Part of a small language model's weights.
Size: 14 layers, width 192, 6 heads of 32 (3 for keys and values), MLP 1536 SwiGLU, vocabulary 1521, 14.2M parameters.
Architecture: RMSNorm before each block, rotary positions, no biases in attention or MLP, tied embeddings, normalized queries and keys.
Each number is 128 + 24 x the weight over the matrix's rms, rounded and kept within 0 to 255. Layers, rows and columns count from 0. Numbers have three digits each.

# layer 5 MLP up, 1536x192, rms 0.0846, rows 78-126, columns 96-191
161124103116144099146174134122153147158119133082126165118096104144143097135158104123098150110124168121132109144089142131134104113152084080117108122143155146124177179159139128167103160145124146122182131109109162109150143133136115145148129080162119124143168147123129127150098080092098108113
093135127136113181154156132121125083175169143113088116108093121111124167136122125132162154123095125102128110147156148164116099084141115126115092132100112138089160118107114156125142157128158156079171124100104120120115130139167131113115122120140198112113148091138128148138136130149090139125
120095122086096140130164137133105111147118152109115150108096127148143084136137113119136102155122140143096131158104128122152161150111128186134158152114140100161164151128122148052097164157155132117134137070139106141138166106150085122137149153181134124152156128181117138108114102124111169136
106124133124140122135091135112166165132161123122148123121118130075132163113134167146115144153146146133109172177158119181105121131127105125103143103130182119125139098086159139144153114142129140093109144132118110103143141120093119090150141137116139143111171135148122112177135142119110114124
113146137114161133110157125133121166158146084131140130125144131170126141130138090094087156101106125123135118099066131153133108162100135107140157109101159093128084138143138165183144108114145140134146127097130155144121149102110152119107117090170105135131128101179136157157139129124145156169
121135113085103138127192111090156129111141143121106164167091134128149107098081110136152077132151107166115105126124139111076149118118146113115108157128110171132109161101126135130119113131167068117121137136133114122141106135135128192118126109098117129123103123111106071120097119088135141159
124133094111144060123096162104127132143129146131147130143107115095125111082124111121158158125126135121102100144154117181115107106130172120098142115140140118147167124110118144161145152126152161154165146128172109136133105128143135157108120131130132117134144109106130131122121174108101144137
089118115067142142103126147173087098142089130127157137104110125125122177159129112122112105101165101119159063144106127113134110137136132134128146102111141152140124148126127130147107142170154104124123120161112128167131123125122094149133092178138135113152065126114163133140137157131185138124
163129157135119144078072116129096121089139140136124127063164126113107136133119127101133107120108066092127139091148083134132129171105160123139096135125164150107178114129088154110152151117133151155127131107102176118129145105158118093146155143122141119139114142126106131131119121162148078105
136127071114146113078124154093145148143087108138099095187104122109121152112100121146121142114089120119143163130079132157128136155098141133122148099088118104124136138121169127141146163171113132115103108150110142130161126145162104121135130142147148132132140120064127149113136169098146139110
098166169132121120162139120146104121121097165074087148133100115158056081104086111154153102124127127108161111123113091132090129174159096131180122133141141133125142146166107138116108118104122135114117073082166122152110116136128107089159125124162113103125145117112209167071124152155161134120
138132115168171101157096128147143089134124126121117128136102119128129152096143126143097144106120123101090129171121128124135192106118049117185076111120130128135157157131124132129131156170143158141131049124100109068107221162132188101131133132142139134115149128131115134122141116152156132128
137115140120132153133107154088087161122128123207131107081119156147155109122122134156087146146155146151102198142167111122123113109116139107160096091128112129137118161135095129167111127113071124120133149090105165156179165155118140126143169139113139173109102128131141102160131122080154106156
127115145140105133102106157140087114167097130145147101141143126085101145109114130114101135122171161118133167128121119149129108141095108153117112085116140165152073144100125122137137129118132112118115113125143148140138147152135130155142142103139077130113159123132105149093102143137111105128
117087149126099130121158131120108117130146108138109163110134167119149117145143116121111107137136142150159147144165183107137167128094088123117134132098099127125172125139095090139164138074158104122095123109121186140153112133103081146129171124098123135127136155120111112133151118148130160154
136034124130153114097132117130151134140163142146076157111162094103076128091138134138154101132129172109140137152114084119150122131140165095121107107156115131152139148141132126171108124153165117137121163176155131121123139138149128131132134101116109109093103108110161127145132130152142127113
133116141106134131105134136101131137134088098128126128135123136110151137111117138113124136159129124117119119091130138127095143108142116095151124117100188083138115122131128091199146110116142125136113168121131093124126184089118117112124088148127104112132116133123105140137122142123131164131
112118131090138122166080150130112130121117128181173157132121142123167147141109122099102135092174113123107119103140153131150164121147150144152125119166075158110130142107125126063116177155130122108132081090097059095165134122102110158111140080137113100125105142121150154139168161092149099180
123147094131137139113120106164099147180144093143149099156104123152139086114133131141129149156107164144126102108131142116164090132100129169070119096134085143163137127129145138149156096109133104163125083134100102134133144116129107130146109094094119082106100112138109114152119115143140130151
135093150128165154151156179120174102161127143148137125133177101108128096121143098118162089145187169145112134115134163054204140161112132115122107170127139139137103104121144151133105148062131106111102149110086097166084132130116127141102131166136105145112107142118111135161107076142115095165
134128147125109155150146134171129132121127125136176141154118109089171127150092150162161140100120062136120145116142117124103142120140155157145143113169127117169138106168164114117139153097123100133061108142099148156123094148130148130181153123113129121162145113106121110183094130083163133127
158141105153153116114159146115093112135124118136108130153135160127132115155154130125072179119101139112089107159063140123130131115113123135090138124117116140085092117133136162111114137171150122141122175121106122124138102142150121153091105129145139081123146097088070083147123106156153172144
132093115144140122148164137108130100093103136114107108149053111156135091143132094135140120087152106127155182121111126154113123139090106165116117088103137127125141130136139137150101121129152129150143158128148116144108117167089148130100129139133143115100100100148146110161160122145118168105
114148135124102119173153124147115127142124105117153090130116131168101136113145116126120102099107133124126113150159089141100149141123116141151129121130193106119148138148115094137106127156144149132127113157150126173113128138110104096143139113141101128152122117153154115100153142106133117089
123189136065132063131109116139129132112141111112163089124109111126131120102105138142144179128138167142113135129151136106088083105127090136119128112141122109124102116148139107142098157135128136144086138158146120156135111092097151129124087190114129096124094105127153120128138124138125128115
133121122103162110069124127120144146100133103099113129147135143138126148137159169137178130111135130115052072126194137175106145101125141107149105109132122129133153142086137144135094128116138141143113147131146085122099100155139137152124125095120147149095109103160128156116096119148159109121
092101142102114132108145101148104137148120175087117133115138151074137122142113104141151109159152160149125164136088115129134130078113146149125177179118100116121117155113101134111136138112144134104113133105106110095132064126126210136100160166148130150111072102112171123107120137128140117108
131127141120127138186124136101159112119092116091138148139135141147156129199107099143155073121093118158119176115122123117124094154143110108124116137128111097135109140176151071109132086144119130148126120127164114113118091102129091170095149110164145141146152153102157149105081145156145159094
159134142111146139150146154114142135146151166147149151102073138170132144154161108123107186062182120104122158121145141154157124132105100123163119094145142131165121121110157150155126161098107103123147122083079140101145146133115113110117158122126105106122137142122135113148114127135125104113
100156130154194131141107134143115157123136162121118122139127146141077135111160129118120159158135143126126158090127176125143142122150178136090131150149111125135165131135135113137133121116152157110138154151115112146116190138146168117123095097147112114100134114130136114111110091129153161112
124138142133147143080143162160095125085121144123093173112156134186110159127110071106141103144102119107143160121116104142131099080119162171130107097156121127117140084103105098155092107144114118131101177130126072085102116133136171117153152120138151120107165123122134127109172104139101113126
119081125130161121115144134133141127103119121125136166101112109145133085147114129132092128173174138105082129123160124144094098131147174122109128071101137116149101133118130095102122122149143103148124115149137210138111144123122130136111115119150165120151112094079090145092146173122084119138
154155126143169129163094130166087123121118133154105156118133125130112127156114140110140172097103119144117096073117104074182114146144126115126145129131118106139112132130105077163107152127094153135079155123145153103125107160119152096143151137120095170179116128167135118139070094130078141126
080121145154095144132116079142150135080158102155114155126088134142142161138124152150129091115123127145138088195109148137124153099139120167143126099117131113115135139171128108081123138099114110120132129153131090158130132156168152120135159121106085124154134099145108164087138140149167107113
151057155172083108159155126092164154128154146102149112109129115155147101148148072105117162082117160131096123088089146120115113140141133154110136135118140083112116119116131119107138131159139114064133127126115109081177126087117111120090145132117151124129169111140090100126143105094136139161
097159112157119115142163136148117155210128120189126108171160078095177163113119125134125136107124121116098114142118098157096137143080118144136173160159134105121124141105132146104099163073132146111151122145127148095138131112102141099162126151157145121134141153139090116123102151094148132063
161174124140119107127106108146101107154118132130169097100127081125128127153114122108155125104095101115128110117091145141101086140113086098133128125104143117124149142113118093169122093141151141158120138147128150107171135100139137125139077162115114128102121131182112104122085141121118138138
121167111120120118099087116107112099109159148116154162120102142134187114130153133173136078150130140149103124131123109106156100163143102087155128131116158125143164117121152152112108140088148139103132112099103165150101122164152112137127123122186104127148109130128095143138122141175136111163
107128129138092130150110112135085135091132117133127150152088136084150116153124092115095140136110096163151095133084192105099156156175130139127125143167108116081122112129127120140125116141133143105109101137124108137131125071121168098133118120116126095143125121144121119123162145160172111109
164123120130136135129127089123133164131106115123127129120139136112141127148112097103123120148127101138136134148127119112110158116140124135099124096128150131115126109068170096168182132104133091131133150125114130148114140113116132115141152145118159109147149116153103113124166135123090152122
130124148177110109157161121152099112076138161119184146163162134082115094089122152127132127122165105143151112145138127095136101171158137099130114148126138154112152156145130116136109132112139142150135114148096118139112139119131111145105119119096095141138141166110133113130129128132105161134
137170153065137138151119105103104133092135164167106122109131179112089181104104179164134133120134133099128108131127160133121116121112082143137105143107124144104134135133109118114104152125100108139079164121162058123126157121131073128101120141145120108119200130102120109156135144112154116114
143150097153124142150126133130121112178164141096168096140158157147122154107134123092109145083099138086149141119112111135096132143146142138157129101124166170115149110153185116125115160128156135137161118101129106153137101088118131156134110120116137149130084152133136124140127061086142114148
064101147139170092111148151121086178168142086163115127116154131152119117129122152148132119131113083116154142146117111134105157141110102138114093123118052158193128174155124142065129134137126123099128134081112104105155114185083120104129179056109147155163093149094150156091165122109158108118
115086096112143120128155117139131091155180115121148110082169113126156140136086120119112084130154148107126151149085116141126111114136145117096131183091131102095127127165105141145086128151130159154125119141126140137109111152148137183098145139119131114164165119128134118108166136135133164122
124120119127107124151148124130094123157101206158127127155140112115094125124100126165169101132082140183139189116131144090121114132141119161116136120146137132099151080123109139127101125121110147125119093077093137150120075189122139134143120091133102139134141132079110129140119162123131127153
110144108125120108099163096124134069108188105095153148138122135127112097149126127123129112119113170160094132110114143112094154079096099139141105103176113100148159096146137183155177077158166104120156118088141122093105107178105097135129130154135121169148116122125115134086129105150111111170
107144102131141154115118118087146156112114117126139133129085136107158152152133123098126126118133128157145160122146157141128133147159128143133130164129161116139128069064158132125172130153137118115130128144102112091142134167124155112097140170145160144153105136128139171138124146100143121115
140109112113143114154154144144142135121093145123097111150114115110153144136151114138101117133125186118113085142168146141107161144110139154101147169085122131113125154077096158112087154144122139122153111139134135104126132131104148138101168123131107109127102133167150136123138127130152120147
# layer 5 MLP down (transposed), 1536x192, rms 0.0842, rows 78-125, columns 96-191
150117115159083102149123110137139096146136156138114097130113140126179119132136129095156100109077131147168126100143111153118123140132116117121158108111083129142136100167165114154154099090147122163099124168117110150124119115168125144107107137110182125113088124155113143119104145148152131103
161110165122120139111162127126145147139115125114172120146149142156141143125166150137101106111157153128101170090138123156159097111148102138108165121125140110079118155089114092117197167146170135167115134179131137108099134128141111111096181126143112160110150147072113122149123085112108123153
150091143164111122115119148109097151125107131110120141103125135133130134128161138152187140143114123155081115163096182092128144139142125159142091105117186114141190143077114134120125171160144115157121125132134154155100166110173174133094170143100126120070151127137109140122122095143121092112
167092140130143127127146133133102131099120121196152163162106131116153090140091141125149147133145130140124110122071134140085157159102140130133163109134114071109127152140124157121112107130097146097100130129112117139104144128136133137128108130135106094141139128117153142116091109165129128174
116119127116136109112180150107125174156143122120153143112123096118116126141097144092117111105121104117138090122129173129159138147132151114135159144121129113144099119140104110113136126151062169128134129138134140115147148141109134132147135086133148180139148125109135118136128089150085136116
088139120161167134131113149116170085092102105154082147128136122130126082088130119102103163133139129123121137132143124120134125164118127142123104096100115114133137101128108079155145089133101125151118118154133135129131144150105135120230138103135169163161136176132117121116113110133161121130
122155104161090160153156084123143123090181121165113107095129180174138091125102108151067130152098169135140130121154159143129135196080093131105118116101123097167141168131132103123160121123130133118116140107114139123140145102115128140155103118108101175110118168141071100105127108157144107124
105147159100140105105123109160134084123163119106111074074128140119083110119159144123107106132124196123166121147114157137168102117146103102147168144139123137141138157135082117105122122171114098131112107103174102139110104112149098127105120086148095117127143123147113149103127114150137128119
183106146102127123124126138084139134135153120145089133097135139166156101140124127158108152099156106081088168144139135048132123095081152129104134152161135130108158128118108064135161173137130122164118153132122119146090137121148084131137152095129126133130119096151184116138156177132130132111
116088088102138126134084129095102149151115138083100130098134123173120163123123137128114124085123098114141149140137089116144144137108102140097138162088123082116149138149150135105146108117103110130179114120144114150130138103117149136102097149118110084156148130157124089140149089112141162150
154144109119097171176135101152134166147139178146139162142114114132119112096152108127125134143136147115114124165098121125121135127126141125120131140158103053122158118140106128149132116123231106121149147053134129139115144135146138147104121141103138133117160141186190116128139124122137150088
139141167142091168143134137126127162134118128119132113148153140121176174153106116139156129111171120144137145110146144099122094162113100086157164122116114120141104145151111112149151136138114092137147151148185111125145125101128172158136086145130177163132115136131129176129129138100133161126
128140150128137122147102129156158149128123124128133123142162111113136113088093147125122114134131127136118098088123146113074120130138156126110113186108118123086098108134087121129127106151154108154185121147135096108107119107137080162128100074160107148138144164144102135125137116134160168120
099115122102136132131102133077114126116164145122114140187124138111170137111160139149169119169109112132124153145150130121125076116151150118149109123093122131127132113172146090110096084121144106154137160112109116116135161125145150155168098140111111131139158159120129177146180118093160101138
130112123119098173148143135067148123118152073100163135105152110152098132106127095129145186158118105144139115139131102129119166148143136161153141132134129130123127131164163118128148129108111138084125133176141142137131116147116103111119153090053121183099134142149125162125103122154137176092
146162119073115145155141118141138101128160115083092152142160138137146127141112131141126142135140122100114079167145154123073117129143160145146102123100127154159130123109121156083158101152192127123162107146121098115111129138085136166118138085116131117115125112137111106097117169131145127143
153119119101148121138130071156112115145129134140138157120125143072123095146130122151161122153126156108151093134158141104166115166149122190095115155157116153136153130108133097087134125132150139111111105135101113130166087114125124115109139161158120094107134120105134124138140073153130132096
101122146129148115135118121123137130140157124127110094082124154094103111122123170153114115123109070139151138127106097109128138116127168113093138118105081115116112160122172139103118127134126130130143190106078090093110123110100156121190071166100140176176127125150114140078113207111132133168
135147120113122113119100109149160146110112092147126119105098106141145148111124084079100130164145189120131105138096111138087132124125166098126112114131151107176119113128154094134100091119163152093143122126145160139136143139134135176110102082112150128130157185146133134172131153136110108108
151117114119133117115130137097128138124120137108121145128145163148110116152123089153123135148140167120121157143159154114172115108120138118116153176118125085122169138172174155174117161100154108166085141116151127108127102119193109114147189100151184084141158065161122142101118066140102185136
164115136121105137123121121178147113136127124137162101113133100101134153078116122132126129124128146138113123091129148123128103105099146113137121151078157099119107135104161097123142145103138151120142178150151070092140128103148110145138096132136134145147153179151108125155121114108112127107
154108108145161130158087120170120142114104119154129142100110108138126080165104106175146148099092077112138131127117100149096135118121149115145105140150168151091104112160119101132130128109105103116077128136127114156147169141144148123159127099091115119127110116136146077154188139169111120129
125102083122088137136143137143140135146110114140117147103099162125156102113153112137145136146128120094114108131155114138122123112178108161084116138137144125128148129130154125098165142124164125145143127127083144146140161137124166114057152119089134108170123136164132134140153152156092097165
126127118141125144124114127084117132115147132112099152121168141129145166117120137125134152151141101145103095132103171114157091082157121099121131112083072141133097122119120154135158124101104111145127131129106137104151127148139080156129125105099149116088133074126121155131113132160114109160
110140198172102105119106121120126112107161130143167147112138128120085139148164131134117099155121120118168096119135161135137084160171109096121102193087137079147119135145115084170132109126105123145090127168124148084125143149093129119096141123136107105096155105168134126128112135095141165129
141141117117113149095144154132095136112100136173094143134087155150169122107100109160131133155167140094117111127131138138138135135085121128135116132069119138173082141141138138100093116136123125170152148158152124145126146083119134123160119151137161110125134181145118159146127117172147105085
112124109100092145140125113162120121142109137143150131133132136121116130108176080175116120154150112166122111155130126125115119172170119110108116159049114109125124089061119178097164137127136122117120091142149136128090118118122093085187161114099148129099144112093140117134120125159095152120
113111174145100103118099093148130139123144130103109105075098180133124105174143143123132138079115077156094152079123142111113108154139162125176081128136116115151135137126101132144133123103187098140111093154177102158099135097095142132134165090076118140144130126082138105141114090108083152112
133130108137179097156157116141129114107148118153099110106150135087132140129150138081110153114137101092159147117104149147159135098145129120134132124103177106139146077150129159112117175142115142119094151134125117140145122117109156151044135143144098158145131113141138120139133154118157160114
099106144110127119100158135116143077127062111136120150139140106141121124140137103124141084127139116107130134152117131119092100110092125119127175132161124204101104101094147098137145141097173169171106117108106126119137122123137099163123127115162115086143130162142118166135124140135117100130
118102107159120136113098181121133098144095115122159086115114169119135108125130130137179097134111153122106086164116135121131125128130147095118117107154135109138116112147129159086103123119142104093100150111114157120130154118133132101064164130129136108115104115121116134109136087126125157194
130120149124194145157074107109120113122112140128160113173112151170154165125109129138133146117148144120123138111089117158098108157130144125098111139163131134151080105143102103150070136124109126095135157144137130085149080101102097084111109153125124141115136140120135096094097103092121128125
148124144120108126129115162136111146115134143154092150110087084161179114119139131127099149140143128104153069106155123108130098111134148145174120119100142076103114119136118118136097127138103128171114115124158152179076115115165152131051129141099135142170158163127142081101111151139129132130
104123119092102114120135146099133138126130152160147146118132086196122152114115136123143148128138120165156137166071097155140111107148165114122113110118145148142127107111143108119144137141093097148091142135141093126129123120100107163163083154171122128110093103143179130106120103119138155115
164140097099134121134104132068106091104109096154134159132139101105156097113097157110131125098110081111110073127142145121072121117100130143110142135119144143122061105139146073083109088115118163109129129125144117118134150105097113155133117131133148177135106173106119133115157128111142087136
116121149126107160105122140146109158161113104109092123115113071100141110158140122084122129119092133115135136148135089175107138129104112143145087124085138121118086144106128054136119093128107115123158133113115146153156100103114141139095131130123127085173124104079151120120155145154104112144
117117104091167125169116113112130139124132169167107162110114174141094094093156158159106148136156161154113129128143122154119140124125193147099162131124165140125151139124133124115132135154155128130135120152139100148119109092134127141126168153137108149161089113131130119130138112112128108141
123114093117145160135125114106117123167151128153105139138157119114096166153075113099086154098155152093124136121118118118140153104123137136089135087145155121161102115130170165119135156127140165104140163155127184114119143088109119107113141150121124189097149177165143100131140138126113131108
126117078127118130111198100078138154141133119143095141095170136158111136130100079100164108096132092164116114122109124152162092141112146161116118120162063129140116153099145113128091105114111139165158155157120138125133143140075139144110178165148146124137115133128151119167092176157120099112
122120208137143113146127117148123120059124126145140082138151140116151108136080119142154126162124137144099125116123117106118115126126115128143136151105143121123133144123122134152142114135061120105155120149112144156124140150147071129168149102166148150173109173119107120113139101094165116118
149189100125114190143110159127148137150122172120151138155139119127159104081129147169149178115145114129177130151157150127131123105128155107131108171138128096112125113104138109120161168134120132097121089120137202122140128118120096136158131125118111116167099123097152101110134115099133131102
131135114043130113137113100144126142162124161125105077116110169089128140119125157099133139120134142121147111143109092179152110087130109115115138171152112139085087118115121099144126109162118159107144152132141165135123109149139133150172169134084158139101109137120097108121133145132100094168
116160161099133126157151131124120135138178130155141144111143111108137121121144170165136125083146168129114109112111165147147135141109105134090078117096123124136105107104167125139133139135155151114135124154099128116145137167114136106105126082147178113150124107114113151141102131099140127090
122088090117150122140150113119117143170097126074155134113101157127133139113119128135123141118107126125122080100084124134180154155126140106125118097096107092152116156118096132149100148099141160118134106112137124171144129126139118106143122170156128088152142108110083141140120153156123123117
153157128151118158125149146146119117141109136098108138106133113150191149099107144129162113163149147084119136121136172090154113182138121126153136139124112142099121117143088139141108102175150149103140139118145144140120108135141112101105136143172111107116088095168129125144146115167123172118
150143091102128151126120108133140130130156144109138095136126158149073136123141160131166090183141163116125112109135107169176112074159095175115091143155103133144072131152104102124157173085180130128114174181112142133175144087082144162141142170143112084120132138143127112123134121154106139086
100092119146122126164110110131108127113165142142121107121149159116140129118103149168117150108103146180109127112161103096092108126116127162122102111115089111134122156119153128088126130124010140128119148114136119091084101102138145112155137120096105159099133170159137085151138123148109152038
126127145101161114112116069133115127129108141134171158161126131126137119118144115132168146121162095115149158147138161099103162100186151096204123124153140127144156107120156132136065112176109143099149112129120110106101118108120079179136154157149122111104115170135121117126127130145109144092
# layer 5 MLP gate, 1536x192, rms 0.0914, rows 79-126, columns 96-191
111168150113148137123094135129146128091115127182121117128149103113115133170101078131139132118106116145153078162129159102084134142140112123114133141137103158110148141173132113172147110108131135117115165160131169123104140111107135126130075131071123171140121140120118109162132127143131137150
145163129114155124143124087140127142126105147156142141119122193148115117098110083126137114104131129119131178110168151093134135131103157145132127124120136141168105132118134140111150121110167131087157163113145137116107146098114076117131099166111105133113131111139127153146135121127119151112
120109093149107172110161178136120139146117134106153098129097126092136121138112123148104167132135141116148164108145142139127130134118154127120138116105139105132134096130130161155128131142129185073155153111102152118127149117110110138138089146140165145136143077145125125138130114098143143150
107124107142204146093118124118143153175152122102151113102106174157136149120141119161116158114115115160102129131153125126164159124134128172112139096100136123141120168115132144156110111157151118121151150097119130092122137104161112128135138085135150118133125134141104081094144112144128144132
142155110113141143118144110113165075111152127148131108147114122109143123138141128090118160150097118181104145129146124142137113136090121129145113110128176110113136160142135116111123091122162094155140185172143162089147080149137163152123152125121191163116117151082133104134137134102117106133
120129109090123158178148098157103148139167133146162135148143151116086133130118140184128141096104150154163079155181136092103114163113109125128136157156112127139111145105124166118117083122139134143107113099109172123105109081159061136117108139132129132117164126148127082105169167097141160139
127149129119136127103172148104111112109111101075133103080161141149142089104137133182127120152057113193113125143118146134126160134096111090111110150135137130138148139105131135147181101103138104107068107110136149135147110100115132154142130141103164108100113115130121088111160141143137162133
148131138145118120129074148117160127139148100128158142112152102140141126101073099117073138147082141156125159122111176127162153111082136129144124095141120110096121137156094129126101074132139174142102158099130167112145158167148133122103169106111159112094148123096143163129143129113143129080
132151138123171160180168125125128084164161134168108088116141139163128164104139156108140097137124130149103092164114136138089133181109134136132125113102207116115182176170125155101121164120100111136098106107125136094114145093139178105150154125140112121138127145120118084116099142144164107149
135122126116137076138137112118160138046118107114180089086118133115124145142153151143130126115105124108096158109150129093111159126156070156157103109177141118158120171182131129152154156187126101132110137130127130120074085136139152146128135146115165138082130150101137097142105092134093120142
183101121126134114176170142103189133149116116137134147131164150133119101091183119120076147159112125114123120134135131122075169089110121186161141112107149164131137112130131102114173110131137115098145142129135130099123135079102138107138119155145095121125124145120109083136135124146136115083
157136129090140121144116112142125168132109103148149084116118133145202178140156109121162147099132095162128107176121139139172130163149095112137096141142145138128123128110103136095128144114132116114106110110129181128073121075118138107126141084127142123116166142162105109149111079134112135160
163106147139130124140103131123082130151144130118110144120146128114112136108156141120109136077109164135143154114154162179134172124138105125112150154117122145127108122140144111134130127111166165128121127120136166123145131141108162126112117126134134099106149143104089093145161145151151123156
135095117151158115103066120141089149116164130124097149099136122134096160112111084116096090145127090116082158118134150106107143107130130183180161146098145145113128082114133136126161128107132156149115165127138119158133124082131147155178112130135146127086111115086136135119154109107114150111
144112146110131128167126145171111166151136148125134132130109099126142111145125149111154166140165145148121103175108136147085099159161100150139106131126139134136111137163133149141147157104153119162098117144143117151144110115098110123124127096111148107139113129149144108132146178116126141141
066086116098077122087169135112147164141107140140135130105119144130117155130160142144151125144147151130097145110121166095147127130147190095119119133129113166169149135111134108149146113147098113150184109151110128086145168111205151146091162084141112132105134144120084143123136151125130123117
088161093173103107148171102101157139135140159111132148132070105132125083123132146118108131075166161130125126121164146115136116122126164122087083117137142171114163098113171155132140136149150140139174168147153082143120106080141116114122075146141086172137124123121136100154123153122109102138
131155092129102115139125121119120104150129124178159116109128100140130120086132133112144132144173111130102144139128130165115157118138125094120083105108126124089140149162130104129113105155114136094114133128140158095148168117143140096140114157105146131108101092094114151116100145102085123120
151164118147082098098151096102118167174156097101134162138132145168156110119155126131123106126119101085143132110125121154138115124118154131098123131120100203096124113110156064134175098138153135150102142102133106139113141121122091137110112107102138099106137082116113143102123109125163196147
114103134133145156131076113144103153136073145152159085132089166135129129113142134158135200150087120151139131130106133142114078127131120112141125135126096156176169156092154154123132107154165123119138111079103086144139126137133120092118127095125153079120097095155117109140111157086135139126
111134126148123153194125068176157111123128103131130082149129135155118113140151114154145128096114147145154137186115109102139125118179113128101120107143149127121119194130169124127122096127117102116089163130117140180135143148171147084111153089144149115157107113121103112141146145149125148114
084165129110134180149120107110124158129139086154091112116138155148166096178110134062173101096111127105120159148161160142119110163121147130148147117123127127141110096117115120139139134145111078114129098128142137161081137106146119141128084192112148094118159086160123119140128135118179158154
102135194144147156140145166121119112121084108127113109119140154145113180167149141117110121134116097147166093166083124108124146136154109111140139164113117104117104154132123156099114155153100127114158120125136125086144133128139088141136166080122124149155115140146141147110125124134121120130
122128103136110106095109079141158121151092114116142097134098143115088146121168152142126128136107120154093139126107156146142126102177116087108103157145121137123127123098164139165155124054164116126130121132138126139096157090133141108158156131111148124097141103131144139129116131087125089149
116137129094114138122186102113150153105143155109126127141173143126127127174142164124108132105137153141124121116169137109099139113122138092109116115174132122104156141153168095146134156146141167107090107132124087093100083143148136114107103123100134132099136100137147104083093136148119135136
137118091146152126100123052096125112116145140138147153052069131140130095104138144117123104122136126154082170089138122112163135078122129104079105121167104163105146113084190155108127107171163116149144134124140093148143131110144121123118079082079144087123100090109094119099081098092116129101
141143122113144119134097102141107176135131107154144113137096186151149107105134115134091111134100115150095164118125084158109127104137122149106136124153161110127123136107155118123154131110136116112165084119115127123124122083119153093099079136080122102141101110156157113090150115124150117155
125117104093146123110098133121105110106150121169136119169152100155081113167119133173094091146141120124133107077138123137126126096087141117165113175123095107105114137135130110164143127128139181161120124084101139133117093107180132136127149167114183080097135123130111146130116165135158144165
113086133096136124147140056087155128082048095147174155154108118136112132147123153121138145146124109129150112147143123096154107133104130138132135160103135204117099127180104113129135111083120160155111114096139113134130113128151155153119128110151130120131131136121100113140120107122131097126
139089099137099080128084130145123146141088106146142120109144095113109127094098104139113085123150131173125140114135120087120162138115112146112109177095119126125133151152146073113131121119133098099149152142121123145106135095167165112127105133140110098132178116134136143116151133100121117115
105144125120182079186144139148162157126138121116188097152118155115148122095125104136141171136119154115121119156148115130127134160144121131129128160091158167137092125152152141157144117098125113170105138136132144077124127134132138103122095100100116138129182134136152109154113108132087124153
128133135148157153130120124119134155141105153132141162135176131109173142145109138129151113127054159103130136129155158118153111147155139084107149133147162148115107159088140135132139141166112113107116123119107139075076116126096132116111143113116117111128068119138129129148113138141112112120
101122074130101139142164075119076139165120109110143172109137136136112116105130130154146136141129158122120156114120140114158128143153101131140088181136129167141189120134180129134146080125153099135165142139075162145101102097136108177128114159132142103157128067114135112109145124080054138109
081133159128137132146118131139128125117130112151165091134146136116162149143124143123120110145156140143113078123112116095119126131180131114132100108119141159165141159103160180146145125181132088122111120107126157120129133143152099134112110076128126092118120084159131139136137095097110143164
122119106154120123148126065132109120142103107144147137102112140133148065161092096147131157114134151118096149101120145130149123116102126144117095125134098151115130131145156126113148105104127128168111101184120083154134170124157095111109085110108127112124134130159110102157130099117119120153
154105141146168111132134132134142148116096141117123134145104148124101182152140128130160145121110126123128132124149135123172139116127126117119121136148104093099153125142096195161109169118074106116138144138156132109143140154140122140150150089147127106116155139130128154098149135125126121158
147106140157142127122116124123082134141118127120139161170125118104144109126164131134121128125137146151094114171154115143136142151133088106119111141142125122144109140151136085131145124098099118073182133157089145140107173120134152096170145149118110105117141160159135113133105118115139134130
108148138127166164165133119160125125094150113145163194111172098090103117149148107099130105123132133136169126103102144144147130128122162151133105180153136135117104184156101097122097121150131103106153159154148113104089124138146105124156116075138147108090143138129138112144104137075125101151
142105164134132079126104129146127147086100120125168091132155155126135105157103117089104104188118145162135118140141103129156130137148140143084122119134102127087145058122118141155133128117096094129127113137123136138152143122141124135119146124158126122148098116134113120157130080112117160134
142102090149134102154186099128153145147110123112152164139151143142112163136131116110132142156130114099145128142101138162129117063143134123132100136105133162144135117147143101145152159170140134160116143180157142165116142106093142117093144118129121131121115132144141113107159126147143120112
167086137135135155126121053109172154082103114103074118141132122108112123144113134174121129143118104114173158099124146102123108140097100150100151122147131170102149095082132130124118141129110124089135142128138145105075138141155118140123103126144094135130146117117140141109096135112148094135
122095104137158088135162138164115147152137144112144161118132134114126128150154117119123160131098106131099123178105098125156147125136170112090139152123105109154120163124142117157128128130115124110149130069072104131116179104136117118146128154133128100119142134126104139132100103077100155132
115199096118112146142111141153129112130186128187152136134118136107147132137123129154163088113086146158172132127129138130127174146085084106142111162148160112131141116121161125172094094121123151146109145139106135156114119151185118136138156116109191110085130109142117109122146150110121111125
128139118129142118141117093063098156133134087098120097115134154142144156134160175100163129145124124147123133157117135124091153136122115094105100119147121162105127092147120119160138127137121145113127141131116170088135084131155156147111143098118117138115157110108103090151130135122140156085
133142099143111080116124134090139141125140140129169148126142131143134114141136117131175111126167189107120129133195149104116156119108140126143068132108123155132117142143092150111164130143149114141142134137124135151172121123101108133089138116127135129119154121128106108124107093124096115107
116139113151108135160127109127135147121126120159149091158073096153130094108167070146083145161111127150078105102100135114138106112123100121117078113122134115161152061126128186120133125166129087174147138115102173157121115142155127115096102100121078092128105084168119103101114111147150118120
107163148150114149155166121140133132154136119154209107134127140164115125142127116112136150167149103164129117150133137069118141133101135133056127138143102163131114110156180142141157127168110106163125123150112170152144177130132139084136145102116130130127092122144142108157124136091154177129
124116142142114096144084183126100117116143142134144084122125120127116156144174154144101177114181130117131160134085190123105196127140105150137166134159122111107148110126137144156102113124118118150085128132094100146105135152139161082106115126093150151125153115138125106122134119105108152110